python train.py --n_layer=21 --d_model=192 --head_dim=32 --activation="relu" --norm="layernorm" --norm_eps=1e-06 --qk_norm=false --parallel_block=false --lr=0.00217 --grad_clip=0.5 --seq_len=512
Each number is 128 + 32 x the weight over its row's rms, rounded and kept within 0 to 255. Layers, rows and columns count from 0. The size above them is the row's rms in percent of the matrix's.

# layer 14 attention query, 192x192, rms 0.0742, rows 0-16, columns 96-191
size [ 91  87  99  93  97 101 107  98  96 102  97  91 106  95 101 104 102]
[[123 139 100 133 128 196 161 187  92 121 152  94 122 128 110 183 123 124 148 159  27 154  74 149 168 117 163 163 127 126  70  95  80 100 167  83 129 162 101 132 180 132 165 146 199 137  86 124 136 163 104 143 147 116 219 124  96 196 110 174 138 102 138  56  97  92 118 113  70 126 125 155 163 167  44 148 156 113 120 142 172 183 153 169 108 107 136 149 134 148 114 135 148  78 138 115]
 [104  55 153 115  80  79 109  82  65 144  80 153 122 145 174  58 151 132  91 185 197 131 124 130 172 110 104 136 167  89 157 123 157 118 120 105 136 101 101 170  86 122 170 115 111 133 143 155 145 107 184  96 154 175  96 172 176  82 198  83 136 106  97 116  95 136 149 111 139 152 158 130  86 178 121 138  89 152 118 140 106 178 138 130  75 138 121 138 152 147 165 125 101 119 150 149]
 [131 105 114 141 147 116 129 131 173 158  79 125  68 118  98 179 165 162  91  74 116 147  90  95 153  83 149 127  59  93 111  86 149 168 152 191 121  89  78 135 120 108 144 120 133 118 123 142 128 138  44 108 200 144 119  91 152 160 169 119 136 163 128 155  70  45 139 164 183 162 146 122 118 102 208 125 110 143 153  64 138  90  98 119  90  78 145 187 175 142 128 120 154 171 130  90]
 [127 147 118 130  51 132 108 180  63 130 201 142 170  96 141 180  81 100  96 121 151 176 139  51 162 165 126 128 142 132 165  98 106 140 195  58 159 113  90 191  49 164  80 139 113 112 140 111 120 113 185 155  94 200 150 120 170 108  95 104 144 116 162 153  91 121  96 151 142 141 157  98 118 144 105 107 130 143 120 137 169 133 153 125 139 161  94 113  72 115 107 146 109 127 135 141]
 [134  71 105  99 108 168 136 132 143 144 112 168 108 109 170  87 100 111 117 127 157 109 168 133 196  73 135 142 123 111  84 130  83  87 123 119 132 122 136 106 136  95 101  84 147 141 167 224 136  91 124 103 175 107  89 122 149 131 157 156 117 136  80 141  40 189  91 155 160  59 142 139  78 142 127 127 134  88 137 152 135 172 173 114  83 135 173 119 100 121 190 120 128 143 150 174]
 [126 168 100 114 122 155 146 129 101 149 142  93 135 135 108 151 106 138  81 146  41 139  59  23 162 164 164 126 117 114 140 103 102 153 161 107 171  80 183 184 160 167 121 109  96 126 103 120 122 165 165 147 136 159 210 109 129 154 101 100 124 147 159 102  89 109 101 145 112 141 121 113  97 130 108 154 115 158 108 190 145 140 112 115 110 117  98 175 134 114  88 140 124 130 110  71]
 [168 171 111 170 177  81 116 128 129 100 136 168 174  93 132 145 175  99 101 101 155 119 124 119 112  85  84 118 114 198 126 120 144 156 179 109 108 143   6 126 126 101 100 174 137 104 144  56 114 173 128 166 141 144 109 158  84 107 173  85  72 157 202 107 158  79 142 169 121 146 131 139  99 163 121  88 144 119 137 111 158  92 149 157 118 119  87  44 176 101 151  98 125 132 142 177]
 [114 133 109 206 149 123 110 143 127 146 155 122 109 123 139 125 162 159  86 149 151 108 108 119 140  94  90  81 143 120 109 159 161 137  66 169  97 115  90 107  71 167  97 112 186 199 104 108 161  96 201  70 144 102 131  70 127 101 161  99  79 148  79 135 127 160  74 151 122  91 131 103 110 112 142 139  82 171 123  71 135 145 101 209 119 154 162 177 131 131 149 110 164  95 136 119]
 [114  93 142 197 137  99 113  62 120  77 124 163 167 145 129 158 114 144 117 163 192  96 130 146 145 155  83 129 107 147 108  76 156 125 104 118 145 137 119 133  84 149 140 177 108 142 121 123 156 152 114 116 184  94  38 143 105 115 147 118 107 130 170  77 126 125 141 121 157 122 124 182  92  98 147 143 122  97 150 154 118 124 132 120  93  90 115  92 157 132  99  93 130 166 146 127]
 [118 101 156 146  71 129 211 158 119 133 118  96 125 124 131  67 120 160 110 179  97 118 101 154 105 100 159  95 152 106  80 112 128 115 134 117 142 154 158  98 116 177 107 177 132 219 128 161 127  96 157  90 103 127 129 148 122 111 128 121 182 108  29 117  99 139 141  78 103  95 158  96 114 114 106 114 121 139 124 155 136 198 123 128  59 125 110 148  87 147 133 100 162  98  93 123]
 [147 161  76 143 166  87 118 164 131 103 117 125 113  99 121 148 149 146 110 132 123 155 162 128 145  86 136 186 139 180 107 130  88 118 181 170 136 185 129 105 130 156 182  99 130 141 137  68 155 162  31 121 124  60 129  81 136 158 173 152 156 127 176  73 141 126 126 130 119  96 110 140 140 120 170 137 143 117 178  99 135 105 142 103 126 136 124 141 148 100 141  97 169 159 173 116]
 [142 130 176 167 134 133 104  90 102 143 119 114 139 141 149 129 112 111 148 142 116 114  85 114 137 157 146 123  89 122 138 122 120  66 102 136  84 201 192  76 138 161  94 117 116 174 199 136 166  70 139 144 155  77  77 161  71  97 184 129 162  87  99 122 163 123 137 104 118 162 145 156 196 112 127 103 135 130 100 137 109  87 105  88 182  59 110 149 138 146  61  91 108 102 102 100]
 [148 123 161 161 161 106  67 132 121  76  91 166 181  85 117  86 152  82 153 114 221 160 190 129 165 162 135 125 114 125 182 173 115  98  88  90 120 136  99 133 160 131 133  92 136 106 157 115 139  91 150 116  65 171 128 159  81  38 188 129 136 101  76 128 167 167 173 160 133  95 118 144 122 163 157 111 118 148 103 127  62 114 148 122 104 104 109  60 165 134 137 193 124 149 123 126]
 [163 137 139 114 104 138 120 162 119 132 139 158 165 102 122 130  79  74 115  98 139 120 103 122 169 154 113  67 144 116 158 145 129 168 129  65 157 149  24 152 161 156 129 120 110 154 119 150 115 123 147 123  63 197 183 125  75 123  86 126 130 118 123 157 137 141 129 129  91 123 101 123  91 160  83 146 148 120  51 146 113 141 120 180  91 149 115  65 117 111 160 156 101  94 139 156]
 [131 112 108 125 135 139  90 122 134 125 146 160  99 180 105 226  92 112 101 103 149 189 166 121 144 103 168 184 132  70 144 139  65 131 110 114 188 163 105 153 124 117 137  88 156 146 124 181 157 113  78 142 102 139  96 132 167 145  90 178 118 104 116 151 101 173  82 146 158 127 111 130 139 124 122 169 110 123 126 170 152  98 162 131 161 131 196 156  99 130 141 145 122 179 174 107]
 [163  73 123 113 172 134 125  78  95 115 119 123 107  62 110 145 168 123 125 132 142 108 107 119 105  86  91 136 114 108  95 176 171 129  22 138 119 150 121 127 100 110 113 144 121 129 110 131 158 110 164 155 151 117  99 105 121 127 166 118 100 124  96 116 170 156  80 150 203 139  97 100 122  67 167 106 130  65 126 122 130  69 138 157 148 121 205 134 110 145 159 176 128 162 115 105]
 [134 131 106 104 181 102 160 115  94  66 109  97  44 123  98 200 186 148 136 117  95 144 129  74  79  88 120 118 111 127 101 177 123 168  55 136 150 156 118 128 108 122 146 190 107 132  76 128 125 145  86 134 120 123  76 127 128 130 173  81  74 114 139  86 149 114 100 126 136 105 126 136 118 112 155  87 119 128 149 102 161  81 106 188 130 166 112 148 114 144 149 117 105 153 148  47]]
# layer 14 attention key, 192x192, rms 0.0692, rows 0-15, columns 96-191
size [ 96  88  97  92  94 103 101  95 100 105  98  96  97  91 101 112]
[[141 124 152 110 124 171 173 148 135 146 113 116 140 183 125 123 116 225 148 145  78 181 134 144 122  39 134 125 116 158  68 126 123 106 154 150 101 129 150 164 126 104 121 101 180 126  73 136 152  72  98 149 163 110 214 147 133 124  75 162  98 119  88  79 113  80 108 108  65 121 118 127 129 181 137 107 149 140  83 111 145 117 176 126 166 205 161 124 185 108 129 123 134 130 112 111]
 [ 62 111 111 168  81 126  98 164 175 110 101  91 109  77 136 131 114 197 123 157 148 168 145 138  94 116 143 142 171 130 126 119 107 191 166 128 160 151 122 136 139 165 116 106 133  99  91 125 144 152 145 163 161 118 117 150 139 142 141 112 131  75 138 149 102 179 137 146 144 158 145 100 118  69 140 155 214  99 120 122 150 151  97 147 159 121 133 131 106 239 116 126 115  88 107 131]
 [113 138  93 146 127 115 114 125 147 113 123 142 115 100  81 176 120 155 107 115 136   2 125 118 166 154 111 155 107 127 157 145 154 134 145 125 117 158  70 106 142 117 123 137  78 125  85 132 114 156 102 109 134 133 127 140 112 186 143 141 176 147 135 153 136 107 172  89 159 128 123 182 140 121 124 130 124 120 102 132 120 146 108 159  73 136 146 145 134   0 154 117 154 165 135 125]
 [119 155  94 123 115 150 108 152 102 109 159  99 109  89 115 149 135 219 123 146 123 226 112  85 160 114 132 122 149 109  84 141 120 176 172 133 135 110 142 144 137 179 121 100 146 150 112 132 149 134 199 145 122 122 136 116 155  91 125  93 115  91 147 124 117 144 101 118 111 163 120 110 117 100 128 121 156 159  87 142 168 130 120 144 124 147  89 110 125 255  95 157 108 104 128 101]
 [127  99 136 154 112 126 127 142 127 124 123 127  97 136 144  97 182 135 108 108 159 156 159 175 132  47  90 171 147 145  97 129 121 174 124 113 109 174 124 156 122 170 124 133 148  93 160 159 173 148 113 167 141 101 121 124 119 127 176 181  65  71 152  91  95 187  98 104 152  83 138 135 141  86 138 158 153 113 141 101 127 158  82 164 149 124 190 111 130 238 103 104 165 140 149 141]
 [147 131 133  98 132 147 154 174 139 150 130 116 141 151 109 147  75  49 116 160  85  87 124 114 169 190 169 126 139 116 170 102  87  96 147  75 163 133 149 131 131 150 101  76 111 159 104 112 118 112 156 113 143 199 174 149 104 152 122 115 148  89 149 128 129 144 139  94 122 146 101 144 113 142  92 148 117 150 111 180 114 117 127 146  59 148  96 167 148  62 129 113 140 166 156 105]
 [120 132  96 136  87  98 131 128 103 120 118 138 139 113 147 103 139 164 125 105 162 177 105 127 133 105  94 124  57 156 126 136 140 146 125 144 100 145  81 128 116 150 170 116 128 118 110 132 125 133 130 126 102 134 172 123 128 117 154  78  95 144 161 130 171 112 164 141 116 131 114  87 143 130 134 111 141 113 136  86 152 138 120 127 148 128  70 110 132 219 110 168 134 144 111 108]
 [ 86 137 111 132 116 100 144  80 128  93 155  93 146 110 106 127 121 167 108 124 131  30 137  99 136 182 115 117 114 135 137 111 149 116 112 102 154 126 111  93 134 145 160 124 128 136 143 101 112 120 130 116 125 132 122 107 117 137 149 114 122 130 117 123 137 108 115 123 118  83  83  95  99 121 146 146 118  98 150 102 120 159 142 159  99 118 122 183 171   0 140 106 145 151 129 152]
 [119 116 121 167 113 115 113 135 142 174 129 104 133 124 194 141 130  63 155 101 195  98 123 148 149 174 130 174 105 155 143  99 113  97  90  86 116  72  69 168  85 103 172 157 132 124  86 127 155 111 149 111 187 126  50 101 122 127 115 105  54 113 159 139 118 148 208 178 183 152 160 105 129 127 147  89 141 116 129 159 137  99 126 130 132  88  84 117 131 129 112 185 156 129 115 168]
 [ 80 113 161 145  96 115 126 149 149 143 119  90 110 136 173  86 123 186 135 169 102  62 165 200  71 155 192 102 126 119 161 103 108 103 124  87 155 109 153 133 115 141 127 120 112 169 130 142 125  62 137 141 131 145  73 127 106 120 120 166 102 103  87 184 110 103 107  97 108 114 135 101 105 126 120 103 112 114 146 125 156 169 147 146 117 188  82 128 150  25 106 144 117 105 153 131]
 [118 140 129 159 136 118 103 164 132 147 150 147 143 126 124 146 157  86 138  80 147  92 146  95 108  98  89 200  84 143  97 172 107  97 162 161 129 161 102 134 157  83 128  83 144 195 142 102 107 154  29  87 193  99 172 107 145 162 148 186 149 148 123  80 117 118 151 129  95 124 106 146 155 139 148 141 103 176 161 104 134 155 130 119 107 214 146 166 111  59 151 151 159 158 176 179]
 [134 102 178 181 115 110  93  84 152 122  86  96 134 177 193 114 137  58 167 139 131 159 143 143 143 168 176 107 121 137 118 136 107 159 131 110 115 146 202 103 121  72 118  84 160 198 130 113 149 111 139 133 150 129  82 118 125  95 132  90  91 134  81 146 133 104 135 184 138 213 182 123 136 134 151 141 136 164  91 151 115 131 151 115 127  86 132 113 152 234 109 145 113  83  95 100]
 [147 145 124 152 125 130  96 114 123 136 134 145 120 136 136 112 143 126 135 134 144 216 153 137 124 129 126 110 131 144 122 127  87 184 114 155 125 156 143 119 148 126 146 148 138 104 121 123 130 129 132 117  91  95 122 125 145 115 134 133 102 120 114 139 170 174 110 150 131 151 179 139 157 130 114 119 140 122  98  75 103 129  86 125 157 108 131 129 116 255 114 150 105 106 127 115]
 [172 153 135 124 116 101 130 130  92 145 152 116 115 131 132  95 139 149 157 163 117 199 125 135 110 127 118  83 132 120 161 128 140 159 132 125 115 124 124 125 108 165 159 155 124 115 131 128 113  92 150 137  83 107 134 139 123  88 106 138  78  87 160 131 166 102  77 146 117 133 160 133 131 142 114 102 106 101 125 116 126 104 132 116 139 149 124 125 117 255  93 146 121 125  96 105]
 [178 121  94 109 166 167 104 123 117 110 132 112  99 138  81 189 155 210 118  87 132 223 156 105 154  70 104 147 166 124  86 156 113 165 151 179 142 124 114 162 114 138 103 132 157 117  93 121 149 143  91 118 114  96  98 104 146 146 141 187 142 129 148 132  88 144  94 122 161 121 139 115 147 135 123 140 109 153 129  79 126  99 119  99 144 137 187 140 107 240 140 132 126 156 127 104]
 [132  95 143  90 160 173 161  68 114 138 100  66  84 153 112 114 189 130 101 146 174  93 139 154 149 143  63  98 104 125  55 143 142 119  41  98  94 140 133 116 107 125 167 198 120 139  89  89 120 161 160 105 117 149 113 113 169 168 167  95 111 157  90 120 127 133 125 125 116 129 104 137 133 138 177 165 158  86 112 120 141 151 109 126  69  57 114 107 161 159 184  92 155 145 130 125]]